config.yaml
num_hidden_layers: 11
hidden_size: 64
num_attention_heads: 2
num_key_value_heads: 2
head_dim: 32
intermediate_size: 192
vocab_size: 8192
hidden_act: "swiglu"
norm: "rmsnorm"
norm_place: "pre"
norm_eps: 1e-05
positions: "rope"
rope_theta: 10000.0
rope_fraction: 1.0
qk_norm: false
attn_scale: 0.177
bias: "none"
tie_word_embeddings: false
parallel_block: false
init: "orth"
init_std_qkv: 0.0625
init_std_o: 0.0133
init_std_up: 0.0625
init_std_down: 0.0133
optimizer: "muon_variant"
learning_rate: 0.01
lr_mult_o: 2.0
lr_mult_up: 1.41
beta1: 0.93
lr_head: 0.0132
max_grad_norm: 2.0
warmup_steps: 200
schedule: "wsd"
decay_fraction: 1.0
decay_shape: "linear"
final_lr_fraction: 0.0
batch_tokens: 8192
max_seq_len: 1024
doc_mask: true
train_tokens: 122800000
max_steps: 14991
dataset: "wikipedia_en"
Each number is 500 + 25 x the weight over its row's rms, rounded and kept within 0 to 999. Layers, rows and columns count from 0. Numbers have three digits each. The size before them is the row's rms in percent of the matrix's.

# layer 3 attention value, 64x64, rms 0.179, rows 36-63, columns 0-63
112:539508538497530512506507542481519492484507469527493519508533517483465508493533493478490516529508485527471489502469522450478500472528522526525486520490477521505440462443493519433512497506507492
101:527506505503452446502515483501496476515496510502519503493469463525495481534546528529477503476458518472500483516471483488505502522481470478487482532461551510520533478485528439506516542487505535
109:493503520491459500500519478523532518556519500492514521523525512470462507525539518514477486470539528531510476471492497433521549491489469495525517488455516509531502521522510491514471487459469507
094:539528458532480495523527513517523505472492510487486454533499471512501517517512547460464517512506470525490480537457519506536537488503502467472487456468526520528481517532482518519488505506512546
104:526506513484485490477501524567467523456462458548516514481490500517510534523537520506489494556498483506464525493554497535490499472495476476498484486501496485504510508518476491520558488516520532
116:507475511538528528490526500459527536534496430514514465488489470500507507504494496510479539455503536495537467459492488521481499522498450475503519501479499498485549511482491496508456480515521535
093:562498520522477485501512524518502478488506455479508512493467535485514502510475509489511495497461499482526475509437469489482458487499516496479516503434475514507501508532487531521562520518537468
104:531487497485487515490481484462537490490505479459485525479529479462471498499519477458528564469540494469487487500474484526521492472519468485538492499530528517504475489488503438539477509487520479
102:492510531503482515481502490496524435491494519461519508517527439510512471522531512514516495487511558547482502488527475507451490533533500531502487505483507459488501501464514469551515513499531523
098:552479507517508469474475485516495503478503481493567496523526502524544491487515488466475461490423509484505502511501533499493547482456449487532499492479494488497475477507524509506499478461506515
093:496494525547483527508501501518451501543505480470460515488498517478491538457465525517464495511515519483513482463475531511501513530487463526532514509534491521459491499515518506461520504504487573
100:473517472490501471506503478525502535458458514482510521516474513566484495465510520485525554478497510554519506491475525470499515499479508534492501495519556508507503537491500494550450480499509516
103:512486507507535499502532484462526523505554537440511466486470512500524476457517520500515502525526544499503507524474475478481508456500487498538495451513523476485564503515515505478526507502475495
111:495485482485511539518499512538542463449496465507489499471480508514480468538520477537503515508530471489478499487492527509441521537528516487524495477495555485495537497507529507469480472528482460
097:510525508513551514479510503454521544483498508480484507527510547531512528489529499559490467513523530463506507547515465467515485491523505487503482540521505465518512554519486490491504534466487510
091:513517518507499478482457507514538524526485547470515526491534490499508473510463518517493497534463478526489454479428486525536526485505505529474481474505536522521510485496522498491524513546543489
106:525496542533493504521472452501530502486521515512453475477457465523514476507483462535503543498529489520525519486476535506524498447484518505500492523516459448474537534493504505513484517486484505
111:483510515541519473473567537504532489476484477492481480511533482491491465473528527534505559477491501530492514489508514514458482490474532470488507543466480490487486476489500482487512472467530461
116:525505521490511524449465481519488508495456491486521502504486468556491491468487468492535522490530460504490488478514467458483528538486487475505550505480499471515454460514537466483474487504499474
092:518480564491464483490473501458450494518520456481483466521509552498516509484466488491457495449469505526516534520531479502494517538511506495462481531541483484487486489513491517512507491498467501
093:493478488529517451498488513496528528454524490558477491479536474479499502494513518490482550516476462510521465500485479504467470494473502502483479519466464472512547495490498477551536512467471493
096:499448519442501498480515553518499503464527496473536530525497466460485501478504478453488522516512481470518528515467525489476526541517492509473470486472494467503509503445482516495484486508515530
088:484512477552500497516485456460516523536506543517490531512516490534444492503439476503518510505484491485495524494548524533494489531476498490493476479488523515511484542517489494440491496498504454
108:503510439481469494452501522537447510535511507517451510488534521522453493474501488479523501498511513505511512514511477507471505498472514478462524485495448434482496469526496473506510518474488509
105:518466510441485491484513499499486479502547475522536508521515488493495547525563546524525473509477460495494513523483540510465516504479523517467501515519478530514510538483486497477476472469511535
101:512527481477525501482518474442484486498536513491483521502500505502509505544565514450469492500517534500496508439488507521473455482504484492464512501527461551467511494495460504484499513466491504
105:498504463469501515537492498490480520446514502500489465511510542523518509516510494497482513539455546471517499537517528512452508527467561486479503473483511512523491500511514478502474537463481548
116:527480516490514534499498506516494503485582506527481461448518498505547493509477481451509470486517492483539509492508514466487457471501475467472525521472496544485480480515530503518508485539515491
# layer 3 attention output (transposed), 64x64, rms 0.412, rows 36-63, columns 0-63
099:532527530517480533535505523525506468489465481499467461478518526485464536519490501488440489490491505527497481490523453487496447509534504503532479452509479514515503463486501482538520475474510470
105:521480527465505487466543459502453523515506490515497495499479506527521504480512479510486549452502557482523534491502483516486500541471458503485498513431523522477501520475530493514468494523477501
112:502538513450517531494507457449536507527473498529472469488487521497528479544525502483545521493514505490486474497544533486491479526485468469520488517477511521495516499489518492497479459500517434
098:509514501534464491484531509510537487491461554461484475516483458495547536479489483526529538507487515467505480484500493494475512473451467515509487538447503535489503491505481528512517521509518458
106:482520531509536461497535480542485514518486502466531502477486503449472499483485473514480511508514514511450542481495474481517467506500469509466511541490471498491547502509470506515506546546453490
104:493496472484466539499534513492525548476542488542538505500486452501512491511481479520526478482504515493522477495483546504435475458536488484516489504493501544511484524507517536489469456515518501
089:540509492522515469502536539518462508509478511484499510556473538500504467485501489486477518498486536514534459518475473496533466525502457477524521496448499541526501489522493500469536535520497468
106:492492513463462509516500545523515531514512494486524494505511499525495518495507501464513510513483494432467474537467482497542456448470506502525551468527538510508497466487528499541486479484521496
112:513518519490499494473457434459489516498497466508500465499472498460492463505459513524498513463462540501520545533488499491489449503504518507514531526453504503456483517488510523523501473474505522
085:511517546485486526477528512462468462519484490481494543553523483462481539501512462514495512518522535532505527507539481522490494522468448484480559519508492509511526528496478497483494467514492492
095:451531486514489514549494498519483501569495495492495518504516488493531507518510530548486487471494533484498528462502550517522508501552466469527458503507521494540491470470492505503498465496529530
103:483498523514509487525490516487495490455503506520505499529504456536534516496453492493500477483494510477456505521546524491473523494449550516533526530508461510491495485534486479439531524482521535
105:472491506530477538516498450501515505501486499545487516518498498512531472477514513507559484479488511535479515493531545494522472523498524502551557495537537499472465485508528491505478523535528471
104:495553462515536520518456516481541480492444484527546462476451495501496525503485499524467489513475478522491510511481515507505499542505506542500500476535497530494476528482512552506492511502459499
096:478472531516504536486540457535467545486505485505490496520497525520540516498525460529525484503480503528463456499496467473532485488490544468513477522506510467441479542480500475519491506497496505
088:487503514518513491529522523491458510442501478508415527502460511533523505518510501495503546519517471505526513530517524526493523517489509560505541491486494524512534475494500514476529525512530498
116:520545460518466503524518522518492495463526511527509501488516476535501528497484493492484443526497531492485507541520538464508532502508561523488544504551487459486482505488499464501489471525496520
112:526487470554508543481510509526489490502515510541513490496498500497482529527480505531465493495477520467514539538495471485460450479515534488511524525517472532507488511501491479504490507425451513
105:509513504480486563517496495482485464496483489532477503531464519486459498527508460505454503521501480468470503530466505456503471518464490477513491504502475508514519526527505518473448506555494547
093:546467502460524529480495511538496525499520449482511505552521490468518493520543523527438507479527520526517506475461492482503521508544472501495495513500531502547496487515491490481495458474501518
087:504509486521533526456500502525488507459499519534540528508521467492491503511505535486541512493517522461482463523498489526446439527508528470465504534470492511517524471457496530479479528504502501
100:478500523486477486490495519480483522502436523511534505526498462450496459509469531509480518484456499482511480496487489505489487500533502489492482489494450553532502505453516502497509507473562450
093:497508534473480546526511491469508514496540516517508519488473511550500501493500564504478518539527438510524517478497511519489522522490523456462482485507487477511482521476474538508507552479493533
126:485516492490493521473454471492494519514507505494510512517514523494457463517538544504524503485493519481498489472458491472460467497491457482500469503516497459521511490494439502487427551508483483
096:471483508495482467524510506498465501559479464502514450532499496480465511499503475505512513508489543519508517513516503532491504561487507531445488511486464534555534505467491483506519460471503492
094:484456518491474474467499474500498509515502477506517510482499491532478482468552488477497482507488547510566512489492524515524470519487480524474489530492489468475453448515494492559507503457479526
099:487493529545482498456491477486488528490493515464505487520513474499487480458491523521535500484489567514499492465521499536494510517468452494511426504496507493518480560480500528508476530485515510
104:508523495495499514476492534466493474519510477543486506491504488463453491450560498470496495489506524504506450492495529468533483525524474541470509472486538515499465527494492499516548509538465514
# layer 3 MLP gate, 192x64, rms 0.55, rows 0-52, columns 0-63
098:495492490533462494510475501527514506502555483525559512490487484506504496463511475557548531511527515540526459477454504522496471531493509488525500468477495521477490490513527446531506505510493512
108:476559528513492476514503476476508513507465500487501504514513510551459485484503474511473499514541502487545503507512517513554470536479539482526470486519537529525548545509518486481515464484520500
092:538481529484477484469506488497460476489504471497488483505526533479445503452520494506492495459442552497479482467496496493500504484490466536512458507511470499467486490484486503572520510482509490
095:507489476501481491482485487485493459510519456482487525500487502530451502529465497493464447457476509499476472468502486477484505528476496511517510522471510535506454456458498544500523492508559481
087:487530452555500532492445522528505509509502475479507477514478491488519469488489525467459495498541463473483507535505449539496449515495479481490485510505519538530535515499505493533538489494497500
105:475492507499513487509519516484470495457519486541501513482522510501534508504483515505513510530524491574465548499549493515542513522484521437514527476480497479490484471500493495476526474528557493
091:492473499521497542505504503528498455503516464503515516477507514500531489487492468521548477504479550471494517454504500488469488561512536469540467533541499480500512463492479470503505484497528453
088:495570532482510507475498465531508487511483476482509529449489496484524496485506492541524480473522505529505529489455463557566498494507485487517515474529485469499510508509510462540515488491486495
092:482482448496514570510551535541503488469524492506500496493493498527480472548499544512478506484516467466479486493523493488514523484512496483501495510506528450451526489522517510453480503489526478
100:448512516494458517545504499499477496517505510521463519504484521489511502575495509521462470493540511504548514507516538525529484477529501496510494475493515489455499475538510490542463496480544492
100:491529529514497506496556536501489488468495530510484500538480505532503490466482520514487519486480455572515521482527502497554519548486472492528509515448498501496500475529484513477477535495497538
093:500529456494498517521529510550491459460444520487510491507469493516474503510456495522529538522505488501458504483519455496465512542510497549499497501498463472508484472514521493504532459499510463
099:482495487491555483498525507469524525481502511479463559474510528501504524496543530494480506492470527446486524503524511497466473448531520500495506525457517515484491502521504510530508457458472529
113:463493471498540465563529493448512491506520526501467468518539509499488483525492502489488477517535494540497473525513537518548513487486509453488509456522480549488487503527500482520515523519507496
116:481510515501486513474524464498507560554521495532512509498470523489488562438492518503538485525517514486486492448471511473544484514518537488509494500511556497485502500493505476517494472504528484
096:508510511504501537486485458500512470485543520531515522509486456450519528468489508496526504485522482514493498495453514506497537465497487511528467518495492488491509464557508493487492467412516499
109:511475497483487464563517519491496505479527519477471521491475528453520532514532516525443456522495496501543518496482445529500519492491495465484530492465490517485521487509478487460454508492501502
091:543462494515529462453504479557490455543502523502494552477530514514530502502489478484498476487485513455496505504493484489557469496473505515523464492486515523509491516493521467547515506511528516
108:478517495530524501544509488503468504491487457533515433522519506495479495514480495506455491517562522503474516495502501509527511534495484540486479494461506484508482497539467507514480432456481493
101:529541463495508543517520493537536529476483475522531511502548498482476505467519521487524519501503475479454548506501488485505495538505478459551476508460510498518473500497485488516448502513526469
108:496527510487491524435514502480473494455501484494533537515496505470478506474555511509495493492526487525456466483519489467479520481519528553525475478481479472496431504491517464480516496487497508
095:534460511505510482483491561492519519502535533511479525497559540479505494523465485470499502491502499473541481500543489514489531438493503459503486532517466480486480490505512554472490514482495500
097:516477485496420557530512469514499465483527470526477497480519501466478510490480457498534510521505512529504478525514519485521506543515511518483515485502472518470506527543503450536480487498509523
104:484544477461494524487470525505537558479510462527499505506475465522519529489486491495503516513497531539454523510541510500487489505526496510480480517468486473494475454476481478539531481527543478
092:502496525509438507511535521522501489527521503489476521471517552513475493495497498491525493485481513506516497469502456552500456481514512495492475473447511487552541542531535503502508517491532540
110:525534482475493463556527506495532518538463527461482485495505518500501484566477493530496485481519530515514531520462518523515470522517480480495482489521520499478561501519480461491465484517498517
091:530506482484476546472523490525470524488512476498513503487477509496476494487511551532503546467485506482508507538546527535484499461488522457478514502486530500526494508492551507478441485450505512
102:470509517493520505518476450478503523517490515510504473500508455460491495475486549539481465453490501502520491451491513477493522534519496489457521513485487481504484447479474513492495473482575493
103:469467481479493483554503526481509498484477534501458470494484502497473470542483484493517532483506488473462505479512457512507539482493493507499487495504466520482579471495490539485500534533540481
096:516515470496491511470552485481509463486483490511494548556490523510524500511556493504493505465527514502502524518523493514479440537510518497522480475539506492528540551505483511482533475485529524
084:525500500490512471431487528521496502507460515527525496529535494521505487503532491496525454435466485517499521521486500515503471534499500498535505440511492453485532493527493516500526528510508542
102:471443556535443517501463492512484546522492483517528499526509500503523490473502491470524467513488495521502487466472489512536527494459488499515523473496490497494522481535458465497522470505534469
097:516535502511490532514489505530499526488494475552476458491466492524526511498503462513547503535461481497537461507509529500522466493501501448498435529497513503483463496539496485503502490496553490
105:482527483482479506527472545524481482564525503482491520506506523495516523499485505525511459517511491505513496527497409484497457490507524527458497510505507527535466513519472444521512505497504499
096:493513499521467509491477480518468512487497463504488532479495457454474511501492497477503502528510510512488535522491460460503468563497496599481517497520509501512502510497473458521469501474502505
103:552493464512528522509492544515477492515492478480479511543490519483491537483546506513482500498529481495482511499526473515491500487530478549534485519509494514537531508551511411519499507497487499
094:509525492517509546504531488470464544490496517523516468539526483508504550537492506440509465512493503502486517479528505482486475481513543509501518520564464472486469514513459511488472483487520485
087:515472481484497523520453483508493486479516478528534512499505481472476552532508528479485539515507478521490499487508473530506483522524428503523492486463483531541498490487487485573498472476505525
105:473489512529471446539516506524498485545457508533504558478501476516492539490493464518524516482523520534491481540494532500510488522503534532527534506519497494489498482504489464529523448484510473
111:493537493513491502499482502537481531507513467486495540486517458498511530521483487514520475499518440510516507471481488523465501524545509571483496473478471529503523452484500519525521488455539490
104:482508533501501519555512486478478440518508505509480535548525516524473485525488473488520483492502505506496494508471499479523464483469495526565520491489494533471535504542493452513543510505464488
100:549515471512489524496508546520482495474520485520510526491492484483545545500510533467494482536502415473485516525504499474502492493520507499525493498459524509528482468521490449495514513465537500
087:497472470537473541500523527516495486510545514525459515540525545502468452480485468531512477456520522516480488502484493510480499487480511527526527498463504465475478511482503460534470492494459514
089:541511486487538517528492484494466529557499488504505494531540515499512511485480522482505468544481514501476484484511518493508536472558505512519526492499452534494486454568489477480504491485486465
077:483489492549494510444502481512475518470465502506533528500491529527500497486554523450536484497473509520470470492510517486507509525444535527481516481531460480507489497502454518497550491512513492
113:520495489516466492512530502490495492499518523521470555426480498463485512469492473473470472502482524465541513515522530507500501488543502523529476529483531504452494518516520484505467473486452512
096:519501535464499477522493546490509541475509479510509520514483446561516509502510471507499485481490495449544491475551522506489514480462537471496477505498504510446517500524506488506488553485521507
097:493462471497526481482480501514524521543497485524477512462508513430528517485497513511532511494510495459473497518497481563470478498476478459537482518473477476509492514507545505498558495485526496
100:524499496503521486511507485503489497512480511509498490476565521501486502465482547566492505439489466482535483476472501520509476547491456484508486505494526527494497466463533541490533489474520524
113:512478474516507494490543531509496480508477497472532505500489538544509505494473575494496503502468509443492510511520478462504529481520490443494499522504532507533513468537518520530515471464532514
090:454553486474513499490497534527474486478482511489462497520490488490538438524496505518464506510566513499510498496546532497545493501483502478527489507521481461483507484524478475534509513529469533
107:510492531462524515476505542497464533486546525498508519472504478539576530478519500492548486506507471461519502499484486463490523478522531509507485543557500514514500499519512491505488520507523474
101:536471482522532478510478549491548503508528476480516481487480522508484500494489549515517524500507504462508484489490507513535458479507494459487450498482568485509499534507491519531444494469482498
# layer 3 MLP up, 192x64, rms 0.566, rows 0-52, columns 0-63
095:489488488491504500517484518511517443503521505520508520480534507500518497509541479533516481471509472485521493506480450508495434522511532502499544457496490484501473487543482446528564533513510512
086:478524496519509502505484476529470522549486499514538490479482535507467483470481523485473473494478503497556493570495505475521452531472514492502492494543535493522535537506523475472516475478497523
092:523495494465513509486481501477496486483534441531502452515556510490450471494532488488505502529486543489458502500480502472533537460474503510489466497543491487508509511479485533514483503548499465
087:494502482498464505518507476468518485514503483511507472496494461454511553486502523523499505491512478458482474474492486503528473534497461504516504509495523483468439511457481465532473439539514466
083:524472529544473539472511536520522440528545461500504523487489536533493499452525498482505509483502530503498501478455504505526501507480528514528547500501536522481546522474492484474511483484489497
098:497491488526531515476521499510512456538469475505493523493518498477517496478451475497498489500520559518465477506533509493511491545525510474488535447511447495479453515469483481500507509558498489
096:525492531494472451485501529492507477501457517412487567471489498484484540496490491456487526525478471502504498490474485533506506490482498531478494502509511497490544490480515500488529534518523528
087:521438478532467542504484534499480502487534532512486485534496481507516505502515490483514520528491478483504511526527508466422492546480498515479471523462500535484495495490452508450489490510500498
097:534498487493508535503520533543523483505534487519525491490439524497485453548510511513493539529537478510478501519486506524536463548535464499505479501457500446472511486516498503508482481507480504
104:505503528490524507481532463464517500565525494460478516537493540501513456486485450510498487499502519485505486477506497489536530455540462506506481514517502489453491501494536541475482491516538476
101:473502526530525488501546473495477486482530509513472492499493490532464504478489522517499497471467503552515505531492487487535493518461444448504517494444500532507529520530456532474504520476492524
105:519499462494527514507554512514485470478520453494480525485526493535488474526470498512507577534515494503504459506493473501487509542518513536505465505515489473508516487477521471490569478507499516
100:513439536509561494510530472499507487526511539495493495457547548527501512490483466495493489479501508451514465508521507500506490432489494502507506495475520508528497522546487533511496482492526530
105:501467503517534510504530493489503489455506456484499543477552506508524493490516499489461475512529501542504507537515496509557452534469502479498482487499489476494534500522517498548515501572502515
097:522516510472516538480514485507489494551486518537531491534476447498469524494437493512532470471506498500486523501516516513467505504527487497470526465508491470492463484446453490524462499494503528
101:527471493481514487471469463487504501467538525519470523518519466492551488475477489529480500486495486490487517482513482506493515459433498503474434502504516503538508472529495502504568520495494518
118:481492565510498487491476494481504526545503543514523448511539503505470512514466491501515493466520552485490473483458506497536507478506489525521517497510510530512531478541504468495528525455459483
086:508464546503526471440514492516492482489496557522518522496538512499483514518492506493518476482472532474500494479487478496545507513473509529505527506476501526501425525487516488528559525504504523
108:502474485459527457493492481533528533494478523495548471489489489541539465452530518502478523476509457509484492472504530517511536490475500479488511485540506456516526453494492522528468499485495476
100:495527511483458483541517503506526518514446491545464499507483491540528515476488471463528471466460519508466497536487499495502486551483474460500516537502475493521499519478489522484517518490516444
102:514520515489470516484502534523524531508468475490495481496474512513515558489473487501537545503508506512496586506506498517499482570508474518494475522517498450474535508474468519505505493507498474
110:512523525535475489498447493460489517516498484467509446521473512520509477473517527471541483493473505502481468484466503510556461521490503504508493470448517520525510511516461461520542499486518489
092:514500472503475529521492480494536454513483502496492526489511497464518504490507483502482510485459511513513521521550521489521494540503541544467540453529471532476501543529486493536503545485523543
106:515477459479478505476531505519475525478543494475485530471547518499494482535493533547486537490510509494476506521527496518477482544553511472504544517535498502445505504506493546528495531497491508
116:490553485507486531559525488512505505550493492515488439506515526512513501497444489491491480499534512509536549486512469502531481520476491504565484462484497524509491533533483495516495499526492483
107:462500516444492482511472511496523516484460458512496517481472455502551515558498489501518434484509451509524496513520523499518547490501483506524490496507492494483472528504501516510500552493485536
085:509452507473541512494462534518496499488505456460515514527469518468504561531528530487487507490477521472514475502522528484465525481489504469476522508544513516514510490514500502493455524447493532
085:511479491503468512485499513485502517535473485506519513506504520586492520499506450473540535517516499482530473481517488506536499459460522498526480484484558523501475495531524484548478493509481474
107:492518506472520481465518505522519521528460506455463488502491516541475468444521459522513530486488494513512483480515542493517541511502538503507525525501555507473488506503551536542475504499509508
083:510526494555516541457474446491519484527492481470465497505519509526532468512529507502538529493499535489467486467522481505498465523471522480515499527503547500518519567486489517476488502519513506
088:483523510532474542527469483462482530477510464532497490452451543480492505499506520493484536568515502505513495474471514459507516475512503533491497547490478528522497536500526481501481483497495469
093:481519525582465471495538495536513510505485471487478528498495481460503495463496495486506520489467523504486472490524475512502467533515459534498474483488498486480520478462501490530468472476459460
121:515481462517499441458476510528454496495498473489535523499482456504527485469536485497525514497490468511495512494510456520448471520485529516533507482481505497509498538497451481556505479485523503
105:515533501472532485508498471489469544531463515480539462493462538508510507499517525457459488491499474464489526486515515488564515532517496455510516477492498487516520511524519538526493538526516481
099:528480485508547516457483525539490534462511483529508477518490535490491530468534507490471523504544479519526475505502500500493513476508468517518545513450491505517429498521499469500511505457473497
096:530498489502532506534484528483517503508501469487456474554473515489493515505529481480482503487518470494473498471519471533493509475518462528554530532495510531519501526538513456488500561542486492
093:541497507547447452463481524533517512489525518467532549493468498465485511477491534536543499468518508475539467469457488497487525481523483504523501516488499481515504508497504511511506479459487496
100:508505544498480480495515539512490540505490515478490472519505504507500554515506508497498401506510483491530504525483523472502529466483519546487546502482489481447480497520477500454482495511486499
087:474562502494466512473487487527473471540515530525499486540508493497554465508478491501498497544492525516513506486511473506500495548507493535492485504510462524507439524474515512499486531479442498
099:484477485532477479499482506479554498495513520495510476502482495479506472499500501536519515490473550501502473502493530497498523553537527415517500506510526528449467555475488509495503488535499495
094:475477518475485494524487525434482454495545477500518492520502497473519468504482496477493463484475505449514472491503498523465483482511548497479454540514487500494539497484490476481469544542491512
107:516547452496527475515495523527495513507438486516472521526493502536501512503516460483490510533531479517514494517418519466483517494490517510515514502458497478454487501535490452484491506487507489
105:522501494466489450528502509473529495510469468447534491472518452496517512481502534454518493474486509487479534485487542486472500522522477504466456554523533500524492480473460502499497483519514490
100:514467491486451464451504518538526474450516503502490489465466459510512482479490493487508472437504502506520477490526506547473491535467516495482494511452497477521488539461506516526518502513517496
082:495505468552473517506515530483489519504477495472544508515513503487470548459514498474515500519481474480503484540512500469516464497484487477486519489506472491540474464488433525504538515449539502
109:534452489515508482475475494469480501487518519493495527483518507467507517517510539494518508517536501491514504472503492453457520452555512496484497547491508559474462494438514496532473512496507511
133:493518509495500432488505495423508501517512544485528503498497502496518498540524489522505503519472527491489478493468504519511438491459540485505488532468487524497513523512485461462514506514474550
097:495497562457485502488545466499474513554506495466472500476496532485462514451497490521536501478493498516495500456495508479498531482485560511500507525512502508490509501494518507475523490525537436
107:482517492523481473461491495532497495490481514506499479524508460466517449509481521511534489520523496525497503482566499491496508534533473447511511561492504510497473529458514535467510477527528531
112:471473477506567486505478485493536493537492539470504521503543530458485515497505533483478472495511472474488474530499530503518492461505504478489482514508544532506507539528523516541475527482492545
091:531465511510468508519511471479510529515486510528516512461498501475490568471507480461543489503431477486487477479459457523485481498508518523471527487481506546495508487484512507485487518503535463
109:509494476556479510496476483549503521480473477536440513525480472480504535458479500527518540510494465508513525512499465518490484564515511498531494477469524479497499521465477482506537488478492495
098:541506514488470481493494499498554496521547501514518469497432477514475521504484520515540519497511509543519509516457465498519501499520498527512507464494504469484461506515515500536440487504462458
# layer 3 MLP down (transposed), 192x64, rms 0.123, rows 0-51, columns 0-63
086:505508478522497462485494473525531488493486527475501537496514521498511523451477502516511490572514530476509466463463469476535514476461510532489498490488497530446478474522501495527493508457466516
103:452532506569494498449507483498507507464468498471504484469502455496477533480506496498478481518482502483542533473522498526499456511512507542520486526518467525523473560490491495480504479519507485
088:457500492511492525535506480515486493480501480536506492514498472546521527538491499505505520510451484498483531500526491507471461481519461481503516442526537478546511515469513544488457531535510467
098:507523533509516495501515474534466524498489541514523502503496489487560483480511515480567536571482538526500495538496510509499494436503500466498500513499519489525525512521483536500487501494457499
100:518487447482452485470496462498504470492526509494515498490494510461480492491525486491455483454484501500489480530495519473433533484527536463484500536522479468513479532468551506521488516505505488
098:478483558533475492505501506486480485502533507511503528482532504474517503465500478517515497489507523490485547499504450515499504458491540567516503533511556516484515504506559485506498477451521494
106:498530476511528506521505506500469495495536519515513439533503476544502527506498494508522485490462548483500497504523512454540506509510491507508546521494474482495448487505490502539497509453443450
093:530498466483457485528500524503510510519501551513474495496497471529474419463509505473569467479518516473485467496505498487510502479477506546505489515467493526493502486518507494537477485477467490
093:492493545492492487482481477490536529482481457492461515499496501524531469489526489540521453523484453473488549474494471473431494488474515469502508488509498535551521490469500513508485487517495491
100:454477478508530473485528528451477524499463516477498454499526502459461519479503508470475537510511532531481519485505534524483508500521530524490512464542494532514525510504494508483478491493471439
099:484498536530462531462472515541500495493520512490541475528501507532497459491500493518449510503454495553506504458490497475523516496473476454482528491497530472511484499508483546498480528521473538
101:471526492490442469499457504515525531486463538499498490491506508473521536489513491505507442487496485484501551498518491493506437468496471472505557515504503558503510519497485513475457506498516494
101:464513468497518531491533505510484507471488523449485477476473499474498529512476540531459500515495502486466592489531524494490471475535534498492500484537506517481490503517492520523478491490516461
105:450489509541524484464555494535477510485508490506464491462486540498521502492496473529474505544458507515504508513504530555494512502503512540439492475502491510526488477500478471495469466469483501
103:495520497491446545525501473485468505493503524483473514516496498550547440514541473458507474517532512544513494474496500521480505492502497441496453512501502534490469485505496495487509486522493458
113:522517481522539534490524513490507472503512489526551473491510493503511540538504473483502515509513499484527475541453484506539505474505501507511496551458542490470501461508519502491471544435489487
110:506524478488477523473493437466500516529507496511498501510483484464553464526525493517510433477492498484529484469544485493487526469528497467434512488481481478493471509493508498486475498464487510
075:522445482547515515481508484474543487481505509489503507510495456545477536518495483500487475513507506492500526442505509476542504537497536496533467465488524495508484492436473499515490478537534507
108:530502512567461546484516493492519484458527479494451519485501484477476525488461519500513473546467513459487536524522484456513519519501498517494496487519518546464481474491515518493466503515503516
085:527475489555510485487493506509501505481504487464547464508473495485484511527463531537508530536487513560485546451501511549521506467494494541478491461530475514464481516496502497513488503508471499
118:467493517509548469523488500539518485528508520516497463503495501554513463495475490495463492500507520472545532508520507526500471500474519461500523496524493479499577500483501546537495541492527501
113:518527526488525516481492496456508511523527462478526485516497489543504545523498526478457529453490477468472484474463484524485536503474479523496475491461481525483480464558497508513528476497517521
111:510517521499473499541528504551486492493479474488499482462513516486485576524481489494528532528483496513503487512469555481495550451484498488469493530492459477503520544527517513486511498527501483
087:493487512453516490499478500511508491510471494524544447486496487527508485483477492451502454533527472536502498431502502472460503479470482533516464519477465491505508485524516463474472466517489514
106:513519504483528489482471474479441518537488511521526477533508490515498477516450495510477452494517495465518518548494544479522509493545492479528506511545492493495485460535493465485488513500455468
092:530517487505477526533511500478469507499486547521495470476501492505511492531482544499480532488475559470522475486475492530476475509520479519454471501463531510511539523481553508514466506528505457
088:510505454500522521506513478503481453505491456475491509500486480502475517478501522526547554476466523542511534511536539536503514513493554489483514543527524536496510480489517474461496502467488485
105:504513526466470522542538518515475542472514511531482468525476500491521473516527533479468504531504520500468466497524493433504491502464480479485483472515486517490487499522539518516464500551479527
094:498470485489497516494499482487502476489463513511465471501487514464454449528502451529537513451511548447464516484510488478481488488479484487507517531482482505494545473495512560501482478487510484
087:496471511486474500507471448498518491477491512491495511501530430464519491514517468488516471455477499529514511534472481558477487491510487498499544488512544447524483510482510518521490484509488447
072:537514482495484542524483503443497522517523524531502514471497533467485477482489526475496475464546515479476440483546522509497484497493514504542502540514486502488544502540485508510509462468504524
099:514528469507560497510477512493476446489508536488536479479484510522473529510466523516527502483543468460450543536546493495492492511512481484482476491515507499503466521459525530525508488488478495
113:514538516515481547521490503543537515479489475506477500477523539471526516486487511498524499504473509508529485501507521499560483496494420470456495517490450465528483501514515461502518477478498511
095:564527560498506513516479497505474486491542518542505495534502468514522491521493469478517502506513466480516490501506565510511495457498448541503489471507489557519512525493488515478484477495501526
087:487494517478503468529504499438529500521517509498522547477515494491470473575446510498515489502498513512522510493477516496500473536526514459498451519519514509470542515482526514526493493519532539
102:474487521504515539467464495458477529509493494525523486465506495477485553486519496476445480482464485511523518505459545483518507471541476470481490512539502514466475528530510522510489515527538495
063:472534479484532507545528485470500489500508469501491509494513507507531536496461453467452497530518506503443521489532495528548492535504514482481522505528467542488478506498506509526513512558517514
099:507482519482510477520485474481488501496493493568549501527476485466534438462506486502504545463494523507493494475482458504464501519483491471496459513522490538535503500503533473531513464473506505
075:475468441494509516496473525489521545483456495482487503496490538505441471523498487498518480485536478459511502564505514463503494525489495482499470504507491471488552458480505489484489524534528499
089:501492525488488535475518490523493532549463514499544483470489476532491453519473488487507437510500480496505464514534520466524503478515472483491473526513469497493551508493535507489520552480482473
101:495535483515487551515482466481498488529501484519511505532536552477491498515450442468504493479495509511507464494511466463535531489499482537535490465474477499476525491525488487490552486485475519
118:488476521561470581503486488518519511501515487470461504481505536493481495485496487476507497479493544528528504505560525499516487516545473497532509503518542497513494493499488484533542481539482499
111:504527538477521457491491490445514501482488484473537483486542454529533519495496540462484510547481454493481522526523534485494481526510493512468452500522514506501476468477491522509502470485533498
079:461523529510570524512463489453481497505489482508506478482506544480524490516478533488537500515555527496467478506498492503491491525490507517512459513495477524485466464557545512514527480506516491
080:492489502499541466511521458495519500531515516484480521477493472501503460532498480538429534465540500489520531483513461465441492497523462492499463517482482516493521515518527518520495503536483497
089:499478495512465472487487484486509450469477526497508511464536447524464548534512495472511493511476501540524476500477489485508471519488463542561497515515548515511491512470489492501477463475519504
142:506514502499530511508501515474508439495507526507498529562513501511480494510524527507469487491470527481481445473470509515509549468508470481478474489498500494483531559488489491509513558478503449
108:506505496456457512458494474441483493493504505475508486479507512472492527473515455518505525482537528449534487537480529507501490521537440535487521497513504531513517463490511522489521519515469486
090:547517495520502512452455495473483510486479516531509474477511519527518494489488553545555511463516498488511513497499529535498477513508450485525483490485475490473483444479511523449527497508518502
116:470520480504499507504515520462494470469477513484503480446481505534484523490475524493507509511481517468486553492501478479542494473534498448509472521498510491505495471499500504544558473455541543
080:495520531499556526536492539469512540515489477496475535515511538474482447518471494545514469501497467482502493521510443526491492514486520485506455474515503497474494521511494510521528498472554490
092:487513469522471500488484474511516526524485487506492534524473543510441477515477477468479473480493485552481493504536533542479491507504476465463492499455510467473499479549494471486487502471461509